Weights of a small transformer language model.
Size: width 768, 12 heads of 64, MLP 1536 SwiGLU, vocabulary 32000.
Architecture: RMSNorm before each block, rotary positions, no biases in attention or MLP, untied embeddings.
Training: 964M tokens, 7353 steps.
Each number is 500 + 40 x the weight over its row's rms, rounded and kept within 0 to 999. Layers, rows and columns count from 0. Numbers have three digits each. The size before them is the row's rms in percent of the matrix's.

# layer 2 MLP gate, 1536x768, rms 0.0899, rows 1354-1453, columns 256-319
106:581540521428500472479517486472515537470517457518528398518494539511493507543490533492482555561502487481597543505462480517468481549459499506553455462485544550490518519544470535482489554523522498
101:497494482534465581454548519505531451547528499463533505465599465488474435520509480529455443460467488498483543525481460518510430502457510516508540488557501509496607545435488459469575600538453509
098:534511454532531463468501426517488537502560521514477506448463503483478493603517523519482572478486470569563461466443483489538544494492550517517510517482499505492434491548437520593484510495445482
104:480497392496494474463493476483493467499476526444564561491509509481494556503505555481501503421505523536492531500540482552534476471431401475488474488569476504483480526428510462426426563551520513
102:448483528575523513512482451488454525510503450473505503500487408543538493521503544501567541495543502536436543487541452518511495452515522534463499576523498463439480529496531455526456454544501449
085:533444472547493562559523512534456455473565492493497517489518427504472458435541560464484490440508508487436441513536528508512486440467511489449507572512533468475426488492516524507558435537528480
097:524489506469548535468496447469540551501533427507505485528514407549453512466444395495534536536431508493514494583508527463485578427492461474539474523497536447494441470459525471548530492504503502
070:477467509460472436455513499530519514457463445434485541482489431518543495492496498509577442379501511475523444487538535471503508510440543555451514522561584552506508566497438472545460511541526488
095:478503496480482532548539514515448459527485527407516560514534482531536493526518540486503475452555541525467462494500559537502513517536430520477553472545479488458538471432479434538537512501533468
092:497454505524476595469564510483478526474497468535588500491469379579457546618447488499554529472489450560555502530517451506513498536545469559490528511575558531520467443527532494554481495509554527
094:524615488558472494561499568520528501373464520523572507497561521513547455494422495514502526474551530522521529551500499477517530506493432536528544551514527517518464485466534548430519491546481520
093:544471481496546446450478531508509521527455493484516488475546542495459549483469528482519404501497483463503495488476511486453484574541443518512532459515603477525469511517519523516616529563594484
110:501435564507495572521471467556539535489462493512505483494492500443438440500567515468616417442494490548519539467575510583503467475531426510475428490554517489520527443448534505486429518557553577
106:521466456412585496499456486479446508555521479532471519515491476496519500517486517519496476506493492504532470523485519382532502470519509511568493440469484527518506544531525568538449490450488515
099:527485466511389603488497499507500522463488541533469496469522528462502569496465503505536500482465463561474520460522520418460473478478488448562525511496473471411523475482516508498475489493520461
103:518517509411489533557501553487494520570508483532466547489558453606450437428483482572408536499454474620499502572510449446491460508475501474482476541470482548523471482447541464509479520543580443
101:438545468508507497466511431498536567510514513487515530542542470456510528534488413496523451481426477515503553473520472490441458520481551481463520582493540485594400524442519556521480456516441507
106:493502471466564526550434500581520471573469501480503550460503514549473480480480513526510435511515460553468544517496470468526530450527513481445545497531564537515421476518476487457470470498518522
110:457504567476482528550520513526437438427514525428469488537486505512464511436532542529531492555487586523510508497445501487530512614440511500439509481555508499567545466508516445548480514527478508
108:484505422487565530474499461484580508542508477548447485424535513486452475473524481510495538528462540452516492469478457539421524469437507500539528451497465491513559484544533540445539505499480539
091:485433505523504523499456499494513539495489435477504553455521505507515492381487455521529514523517433524574457481500542482492455444473491504539493508526508524545482553501470547562583465454482546
101:500506396494582491471486488526458553588527499565555543512454496419509465492513559446514427548509475547508494597604470488476548566517533510373551511463502548473551449482516507513552482485506531
109:464500539530562444525526571490569570508400506529539384498532433461382458539474526520533482451494569425525586529468544539452486562512462487517495525552537449465505551497528542505532514479507509
112:511534504577488451518559464460542517498554440517515470512545482437513555461538466440540493602550481528522516508498541521522481548440476487508499516474498489528451550486532563528513497559454481
112:510501578543566422497454507600468460504517507490494488511481574516537496524460499560457552452510462512471453543493516516519462504499464456547527438533539469496482427461495510455472486530625502
108:482544447496532471541465486519542481518430481499458558482488519548501478468439446477538488521505463492452473522537506534555507493526449520461552464449570534555573500507474496502597504411537545
109:498538494476537396500415498459513518436504493524504452497509463449470486465528463467483464419534469493549453481480487563476463545545544506507519485475484462564579530515510503489528498502528532
104:513550552544465509522525491531501494516479481521482432462436486563523487516560481492491519462478461473475473460423445578524466502428459463414485557556576472603542479489546487545520548543470490
100:488516508460408515516512518452492460490511528430512464472505491493496530509516499505551468528494513489419466483586601536572494519505511464510506511565509445454501524538482501530507476458525517
093:449549491528556512544537523527491530434540476515469493522464500523501472520452531493440525528468477499487444503469534498530450433548502517539529541542515508511576475520475487480511537495555562
104:506547501467496482480489444547581526526492512554531443515506507491479552458522578508514526519524512463454513485537578499475453577536482541519538413520520573541470485462573443464496642496562566
112:442504486554496481554457542563506531493486520510493556450487485504492483520518553494436487444431429487502550485570545488561488521438509494542490520509472556536516458488572527462564465499518458
085:520531496462468482452483501440513450567450584493455504558470457477458438488466512540496501501522531491568549503517447546510514495484481439534505491570492517533544482486485482515498515482523549
101:487595532491484469478502467498598469444554583513477483471574458545465498499518476495435561590549477527498401545526460569508460490495498511494490468527580470560428461430576503532481523541558511
099:499513472493519522529538549517461530472548475500556530471469495462557468526492475482437496585527513497533500509526525514479520457496485547490454519528561536544511528547540487519504441506539502
096:521536500470452432497471589542598563518491492497496499443527521494524504517441509520508507495487512537486476563492477499535502508435477477445526497536591478449507483532485468533536461430523512
102:481486455548538430487507473463491601469557502444432426501443486472499507477494561495513517530509454544488481484472533429605553447488515478521489464584547444485519548496498521513505486488520474
105:458558472448522466487442513506498508471487526494468495390433527500497546505469494512500462516426422480578521565545522511480616509494521459532466516513537452531498466517503460486507524494571492
105:432525463550535513482538528509472429527400484484502520422517446515522473506473535537498503450518562591442530473514459487530523463488522470497451520499460500494522540454519487504444511506485483
100:500595495503518434472495496439472535499509536498502473442474434525494476510448490525541520553497484496445471529494543423455525489498453498564502515519441503498445448524453585460476497418512438
105:551529443536511507476533535570453545520540489480499539437493567429463573545524474471474454551520467520539453477526521497551545494467539545434513532461511494453501479535515416512546468462477529
098:474485577498536525540446465472482478449486477519514488482509489539495455581498494495479442419519526551437473465489534473473477510510470530551480470530486538468481528555513491474527534504447462
100:516502482555458518479465515486583476512558490479516476500490526521485519499443533527552490531466518415467537540466459525525510507493442448504590483523501519499539516556488606513527500431520515
097:543516581464520498460464486538511498514470534524435520508593479413498400547502522450574489462471501488464452489525519508520540466570432443437534495508438441523453496482463484536516460462543508
091:467478532578458509552478472495557348537514536479439424509498433592477412530548458478547479486520477579553443473416512526489467480502379506529518454531509547471483462513511436477451483477481525
108:455454504534499411545430527497494453451511597534479495578502519483492460527519504482453520535484519545494492491470490512516457452459497461446490515477411468534570536548527462495486517593528536
105:494497514549436563533541538519495482590443529504494499559484476533494505481505508537488540512472478461516544503484543500492483489506568514524502477525475457504498512471484548473504506493495467
093:508547585491484521566510562501530532441548425462477446465452481527517538529455465487557458495533516523426525471500590387463527438542488476471497456470505528424534489490501515464429442512515498
101:601462445486449543501566457511537498533477450442434499481496480534494455495522427446495568594582518598471433506569517483527502559504461591541536463500447475514476510484411543600501466489505442
111:562497441533546518518494507496594504557509432459523570523439509514503458472583449567566567583524529463420544459439476514568488482472528463592530543462503470528555459536431490493575514538499527
124:516455473507515614503464468492494462529525469527501487536561556517490459500499485512546452521633516578515544488473550499508426502484512517509519554517535516533630476529536508521499468504560465
095:422437477474507553428479466493512460618482542540507565568474505558557491496494537473505586444591498453482499524504437508526445575521455507485470508454552559534536487453437505462405518492572473
101:490494447502498524485499528461429492453571468454475475438537485498439545457488520539499515458412484545534500533503492484545479432462505489517449506515489473517538486433535475394498454536559557
106:521525461465428445615491491514472528510521433524453549503513538481500525557503481591428494454536492510440487492537427459480499535488478550491468444545474470453468487540586450500424576447477473
102:549494445491540503511503511549447486511513437473502500546555523510468542447564452440555484536428495508508477557450461507500460486448514425516429523541455479485499486464595435482469508472497573
103:501423504506461520468570517534457512541453510462525486540505502505482478519514552506484434526544441486553499460527453522546522456430459440500523490504538457487499511510490478440507552577436535
109:522491533467493487575458483496515478499460547516533506529521547534505434489497498515441484537525506559473459422485460536470481433534501509428503494478461468520458496577457468482533504500538449
108:527456526506471487497502480439512447512556491474457369502552474512514513475555496530544472504487472482453505478440477444466497529479477467495560471456529467494598524517490573512524523393469450
107:486511504565522550457498532493486573493491539563556495454513410479476520542486454535548466437514519447439452470428524479468440443572514481504458560562419513466499531498468480547499435541538551
104:459486527454530518513488510541508482495515465484559486526532520526447520466528426482512450503536469450549541564482449511554475530505531452495519479534579508484513513523497508497393455490486535
098:511513522523497535439496454451520478457479503521444463485475397552477469496500534500517513479515493465556469474517463496534564556532505468510538466465497551466525507512475486537470476510555523
108:546524509490469490519433447528477559508543460466471473478494456495517463471494538448547470495513573592524537477510495474515490445524530491463494503516531518385454502489528429443454492523537478
104:501450467440520435514426514546516505570460459489573484454518582652495466486507402530511501607438540493493492443554466461522552501482488556490597543471493480481555524550490491474502454463428489
096:477537463495451494502471537505458473510477424557466496485508500530533551445539518443498493458491523540493559444533452449541542505529432472552516501549462440516563503524512421428500498501452425
103:537573463522517494483534468494510462537498488459543545493471517497476427563506524534484497473482510534501506537454520510547466502522533510495417567504574439518477523447450489521429498446507484
103:542488482486500487439458508573549540525524475522528455471532473547549552473566493532477504487512426419459521553557504453489502475488517555585554430578471514535545500552542501516531504536460497
103:508588531432521527514437511518489563521604496491556462468480530505486448542569538569480504522520515526508503521496476511494608528537539511492524418541562429585459575530516478560502481504464486
095:487472480492471562508464521540482441485518492486483489532532492461519518472522515503427496503473541489469553479564444465584487435495456450470469509480436490387515532429477548517494484513464524
086:524564490552454546517431490427553485469493494465524513559523437580527528484535507494489552590437513523531460533575502560495466514548374553521402515459445464523438586493533478523497505480476475
091:447499541480480490559424502460506589507452617546528543492489420435545506459438453506499440425512488549578527477503525539483537512581515438542447566474454533464489535448495541449492547501481472
097:527416510441451475514461530538467544552455506548409522513545492501482518486516503550503492459467612481427446542503514514521501471529522487480535488480501499462441544547553498442436530516521529
084:491515462443504522445450472556488456449468461481486506497565525519538518496504432518492488516527578544447488465502534408412490476569553488576488485458524530434489475486523513518528460481550458
098:566515495466547572477517454505496501494448557543544490483535481547565457460497581566563489511550460480451469450532543539491436529504512499535573437516518510507430456465495492529555487479488539
114:510543484534579499541460502507405486509485475557520511430496529575539486500533525454485522447491440518433565434452431470416484533461458468523586565546592514430522513481430512466500463526449515
103:517423579454401505504463444540511487479500481495510459520543515479434536462561532506488467471439408543559477506437500537528502448556449486482494459564459609537433495418500471501507503511517513
091:437538512477486609527506544494484407431481440461471444469511474487474522506515488504569467471549524452469471463486514480497509595521464441571502496533420482508544556502439508491580425492513542
104:510572486520505563555517516515533486572537460449485421429561606554463576464600491433497496488524516488513542540531454476518494465471555400453518474414443493543558436544486531538446457409509567
102:519463418441519577512488481428507462544462494522559452560562500454460491517523465558520474494494513584441529452517462465479469403542527496526551534473475521510492560503489514554447460508500526
103:445531497500528545557530462478511544476522412451480503570542417469518524447495497456548563539492577482457484472435477448518508443531497502577489432436447524536459485475459481459528458483516505
103:434480560443493544547542539449467451499484502440449572569519502571505481483433518597509509550498426503586496569462445493519571511455519516511484490467516467528550433417502461524516457477525454
093:519437452478533602498430552481551457587465539431472487488506509495543491517452450545516514483514480502457407401437479461556514520489530541509525500498503470563518522460527487506477533507477526
096:515528485411482472555478553528472531457454522544523423561461528482426521501498476527518507490456508556515500470430506487496454471495493461573530513496466562444475521443481546495505531489495523
095:484551529486571419525518485532402524479481489543476473509460472475487535479491511522465483494452499451518530461529490446556495552497465498527520521504452483560425570478488520527467521532486516
097:489509491515489515451537485529486496532473516555539488474506498475461468528457544416548493491511474510529504530458492515477530524548527496510548451460508493478548488507458604526544577505558521
093:464522480540486433578464477530529512491513558484463448536427503598535479580526458540516452532479543485548471503461569447539493582511557500530538412532554537512497454519525515485443577495480515
097:461523493476489478462504468467488507445405440510517480475532485490440537485530476504541550461498422519467544579506593499499565479517454553525473455457482481448510472505479452506526455488481474
101:494519475456451485480461512488519476436525462464480453497490427468468435514480528495504452497477550484575472383564517564545501463508473457457566536561506463444522511481467544569476457471524440
097:494452406448473468501505488541561529464476424510554531488482480449483460491512435557530504447448492562554549474471538496520566544495482473543467506559545503458480546479520559480484476454544451
081:518538521521454493416490527525515474481493518574495424493424481533499545514549473515544508482529525533541515494540525517553431485444492399519474495499521542467451526482484541526521494464506554
099:510400509565444443504457474457503526542473478464429452457495531413537560430501524465478506477508517538532544512510547475537585514500488488441452473455539507479442514503506499511488445565523528
067:517521468496543485541502469488553545501544457500479431397581523542500511436504526492463481418490541450517517491471537534521550502519513544470529503453521494616553520532545472505477450544421504
090:475449509571569422482467533491535467408468574498458512460463510457479469517521548483511485499535554568548563477479541589609505467554569540468499501522420519580557523488567495489495477547521554
111:579557461519554530494519492555537480532502578457449526523564552526444466482599532465492448475527504481544528589523523515492495482512508486482547445414463484482515492495473527456459521469472459
089:507571525505498490519444536534535532534587602514468525508519474496564557482431482489535487472463406487516521544474543560501469463475464505503442505495546478534544549505509487472556548496471457
083:424519507508453499478566553499443488491531460495450470527451485530480525462534425514535466459502585545487523481538530505460475536514459492451507504533482474465471553485519493376484513504462472
099:520508442548506516533524497517525510474516509528482518519530547478506457504508449493561447513483490444456537524478446537466526480525467554446486486430564563520514493563563470449484459454489435
107:478518588467473513506459458532495549511514474490516532543544433565525507481499544516562542473475530453506518530485488455448529496533478569513407505587434508455502498489529534489604492532544578
101:568493506533448527441499513483518390512493446547526536530456501426567553377565563511539546533504534497470546544463448561572493489405508470544463511423576469467529504435539482485527472501513474
109:490541487489560472495524536546470545485542458451502488442467415458483542486497506530423487526489530534479483479561549487483439515603478526480497553493436504505522515531511469536464470480473575
090:454485566403528515501499485545462566451480425499464496554506464441504478584456501523509555537541550391469484524498515542516547489501505480554517475496493441507521483503525522576494449529554506